{
  "vocab_size": 2048,
  "positions": "learned",
  "bias": "qkv",
  "tie_word_embeddings": true,
  "extras": ["capped logits"],
  "init": "normal",
  "init_std_qkv": 0.0625,
  "init_std_down": 0.0114,
  "optimizer": "muon_variant",
  "lr_mult_down": 1.5,
  "decay_fraction": 1.0
}
Each number is 500 + 25 x the weight over its row's rms, rounded and kept within 0 to 999. Layers, rows and columns count from 0. Numbers have three digits each. The size before them is the row's rms in percent of the matrix's.

# layer 4 MLP down, 64x256, rms 0.246, rows 0-63, columns 0-63
096:508491502452514514489514495517560451454510491521465460449548520524460514495488489470490497518557500506499506474472494484468495509547489498510516485491513496498503509554466489522527478508525512
090:511491508505507529498499521506521482460488484552518517472545553526440510452476473472506503467452486519486482497479506528508471516469514517464485473507517538491502484493472447508493469517512480
106:497502539512505485479511481470488513521496533521504552489488536508526493487527452478546474465478510502505418512512511495530504496480537478523516514503505529482505495511494469530507533520475476
106:511471532547507548493503455522463499512504501531544507498517522513505507482522462514513533495453511468536538534501491510500483484506467474490466500456502539453538481506506501521464508514459472
097:551484498472511503480517516479502510544470491523511515491520469551532517529523552527539480540442506487530525532472517512536520507492467466522487457514502505487516443481499496509518543541494510
108:488503497478526498514565524538519515458496537497514512446524478485490550512532495480542506546520487464466473522500463472491506491520508480504515552485505511499515516507467510486505483497511529
087:490494492525499481484509500514525476501491484504505514492525557480516463483487530489477482478524476491499513524524508534487530495518514490500485529454485484529463532500525487505553527514538511
105:494524498463491493445497492479515501464484482504538487496512488523519520447466535553487540481499462510485530516497509517487495505499513515490478483505493476568476512516559487524538519509510480
093:511499494551517452488472498514517507515575489520442488503485485498457491463493498515508451523513497555531537460492476534486518521496509483555523489554499471470485498475477464500503519553495495
103:508463502458492522498507493479513505509492457456498471486487470498487516521527492523534444493468502509524448533447492527513507502502459558510508486460517547502544489544507540466497487541472489
106:467494532508510512518507519535488497513490462489498497534513500489529461508512520512424513497549506495483565478574517538452538464509487476515515478468511501502471581498494531476510486465509509
103:541526542493511444512503503467528537541484500493526473484509464488515509552491526499465510527532485508533479495467503539524541500500512518476512485482484457542530549542515455483496497503505550
093:502469535507498506507499530498546549524449515485477502535473489435544481466507444524462491514483494448468536519453432495482500516537518486452517483525501481527481489498488426489484515526533509
097:509506508475504458482523482477529487479547516546523505478484509483536447463535504507508454484491549455535496484518503574507455462519506512530508471486561519516515504489503508475509490496497527
099:437502469485459468503537508495495470518435498480480517518462497508483525509518522510532541518509533491470485483475497473514496516484471492478523496505549492469497507448475502526479486472529524
108:489497502491493531509499513500506501454501514526502477474478530472527504455512507486493543473507519524495501533515562534510511504527502515498508501479512488517496498517520522542499496528550529
105:484557496497547522479479490512466494512484513481468474509496555538467484484494485449552536491496506510508474518492494484535500460485519513482502523469500495525507474438477501511510473472512471
096:510545479537550530513505503486508480487487501510534535508536489497500486471496459496511512465522508493510483505481518479477520492530492476480505427536488468539502492510510499543528502449503478
095:487488497503520488503491467537487539472488488493467537522511486499529500494491542492505492475522521471446515488552494485527469488469481498488500546475476487538501547526483483465493474528495474
093:427445487518478511486511471536468518501522532487505516491462496505517544497485524487503514486530483526493521509478509515523510486456491511496458540462486457471526500491512489447526503488524520
110:542503512485488505512449489543531531499480487485458532529483474488496487529500505520477504491506483543551480496489521473518513489491491524470488524526514495533484546509501529517513490461517452
089:449558508458484503444464519544491468489515517523524505516512494462527497477516528528516480519515467555531530522505518501530465510434495506538528513503505467474516561525536466496527491515505488
109:493507484479485486496473496547447535499478493508474453486502523488474458510484526494479511434474501491521506482517472491490491486523483504520477478509482518498438494513492527488495444502517509
099:506546480515520506492483458514495500506532495493509451572491517535518489553485532527492536510480502509505512480550464550521451479456475521493480519479456524526515506521488532491499495478491475
098:442451485500458518521523480479490505488519490507527509509480507481512542484490553502533490462510509506481481524507471477481483476463487506491474494512489543530517491455474537518503512490470475
099:549490493485521540486531521455495488533478508520511501500493534492475508506509519537480495447492519460451519503516497531493489495497499479511494509505552477503487476527512552449476529497459480
089:516514524521514510489492512516517513438497522515530492483501487482525496519500458526546473558457545504506464503500478487509482507493522503494503476486492513488496502497517496474489485513543493
099:495524516553489489501465514453477458504477511508489541511501481512511480496474425485494492498559494484477527502538512480456483502510538494478513483524458465496537516530513449516482467505518504
098:501528515464480498491514531495512490501530528467513506482490492483499507511512508540487487514478455461489478469498506478483501506498505519486509513492483518520496468458494483513461508512498516
097:478516475496505538524508457539513504473490517502492476457512536490540519518484480526473455459507526505473430485475511486465462532485500516523533533521494499448507444451516482545519513513513472
106:492536505475514550497484472487476475496498533504447488506488485527472531506460478521485478517542509480541449518495521508492469501519505498507481501516469483532536527494495493531538519479473491
098:434496491465490519545497502487508553496481517494483514448492484470489546489504507502509477495473527496456451520433493521531530517510479497464500510528483510488526510495519453473495524507507497
100:547548518517482485485516534533492488475493467508498490489490480484473462502498520504518550508526505471475482502517524455524506516490485490477535503510512492477481438455530517514499527496491493
093:494557517500499491491496507487492526510481515474510487526491461503464529541532486488505485550535486544489534487478501494518500480534512497553491492506471462488503495496486526542494490495543521
105:503471475506509504482458486585516532507539498470528503482475517521556492522490487478505515569506535544489471504495442494511463462517481518521486496584497475479520494495477485503468498491516496
100:514506505524493515492470513504470467507481494529479542541547498523505509542516528511539491488524499506523524481573520503485510500506489487484542509531484519498495476463475539516508486503509485
104:481498473461556506512474483479508515479462496490490462515527521462422485489453530491509498507514491479524478488490517471481471525468519497524455508473461495512474496517507520528505520513504510
094:462476485503493466493497501486561483514465507483507544534498478503476484486474456504492459480484563482472492511483544506507498464505529535502471530508538498508466497550471526504482505525511517
100:562474526488471513525492501486521487497539505454527487479513536487531463530490479480491450493525511511510451495501461488464534484492511518482535492543496506509531512486504556472545495472507515
095:543518452538488501528484529488487519490505480486519501487489539527496463503489453523478479505464502483558472498436518481497464504564466513478481463471529536482470481490527494515555519506448479
095:506523497468459496511504504501543480493456530502466523451486511516498510520486498473490490498502490481481493473491517532516503453470499501495493487488528495498488476498508522434466485538503542
092:507449526483479531508493505478474505456490484529512458529503481529487533506508485488502470469476474477519531515506489475466540499483519526464566516460471476508513451522501490503512474533518524
110:524476495469503507509473497513524511541515500525535485531522465496482536480507542493524528513511495502469496489428503487474498528494513516537465500479500495516508463524450471474470467513459502
094:488547538502530512505518482462478533490468521506530528486517516480483485498497506516468504467493477540499471508478475482496449510527513494493517438501487556492472489428525471505476525468466464
106:516482498534512488496495476467517494545570503505482474512479485536459489517496523487457532529516528507494531480524503509463486496473525504539506525489506549517526497541511531465506506506457487
094:536458498509509509490519539529537514476493520511497480532494524543500461494503511482482521507565470485536485483541524540522472475490510521464502528474532485525460482491498509483504481489496493
103:478486449525500477526506492483487517535542457528504526565528492503503500476492527542522508501510503528499541504542508456498521501464473446476513506500508501522478530520457502463476527523514499
109:511507479515485523515490513485440488488479511489528485545467505527488533491501525500474484548509466497490520450540541476494496506516510450499499512540460461541469527507526518484502477522484505
092:529499502483506518521510511450498465515526469489493515496500507447509489481513519437523490512469488478550486508528512477508446486521498548504475520473484525479484507490486517521479521516461470
117:481478454517480481485495500536479471532507514518486509500476485475494509522497510502490528501510486477520545485520455451507552502542516474526501486519501494523494490467481543546489504471498519
089:451541521514501462516502471524501514483520493457513558502524518523507488516473468503493510491455526511509495530528508465499523517495498492508521470474453491464483472477527553473494520514478502
096:492500503506487477503469483460513471553503511476478482476509518513536499460495514514478458488475493516485505485495506512489554531488502492545500496554510519449479515489531502537503502515470504
109:565516493505525494480476485479496490517504489495508480488491492529508508537475521557519498544457483490501562520545499478488535510468484511516495536535490526512528512513536516458553519463490471
092:444501542461488540501504496516445470440497481515489485475519495485487529502483504459476536503497521473518523500473484520484548502517522511424503478482498497452501497501493514480475480484499507
101:557508459540499484505533527473474473506503534471499531525464478492456520504519490461508567522476498481486531462521537513532476527468516467440497479535508485513539493534486525543476496461451515
105:509494500500487500471512502492491511484465516468481490464524482508493502529527474459500525526455483488470486555534513496498480470482499515485541486512498504539514493533419470477494504459484549
103:534486521523473484563511501520445479496548432465523476437494462486523480464515447464510527493572501519504459486462495504511522519500465517516488496523488497469496477530504449528516509471499501
099:480500529478509477494516504478517507496487507488470527569495498477494494510476491474512496536485467511483494494468473525485497503503475501494487523486491460489507490456512406526510478478526492
093:465455449540497530509516519485559511502521494474492505494510524509533454456513473543498505473522485534510504457471505481498554530524479484502486495494514488509479498465479485508494498510469562
107:519462487506502477522538512472468514525508521491494478505532500522511518516521461469528508477496506563467502521499499471534467525509529512536480513473510519457524530475522498487480503488513473
101:465512461498504476513516494500548499538511455515505538515504496484496508484523473513492487505473523523491525490466547487469493530542513522569486513503517510463498508544493484490475531535497492
098:533477510487468481482463504533485484480523514474510501471476486485523492493480525479508465492496498495490477506480501540517498484520513523567464501459517462496505498508502490509496476479552466
104:473475557506484489510513528472514497514516491544477490501487505480498468506500536515494473467488478499504550521480464567530543531504488472464522481533548528522456547479556537493471514475528515
109:482488502539525475498507509521463507541497494514508493489491474532484508527518517467458507512478499483489516485531478475489462527500548465475510510466478533391518505522536502479489507486509514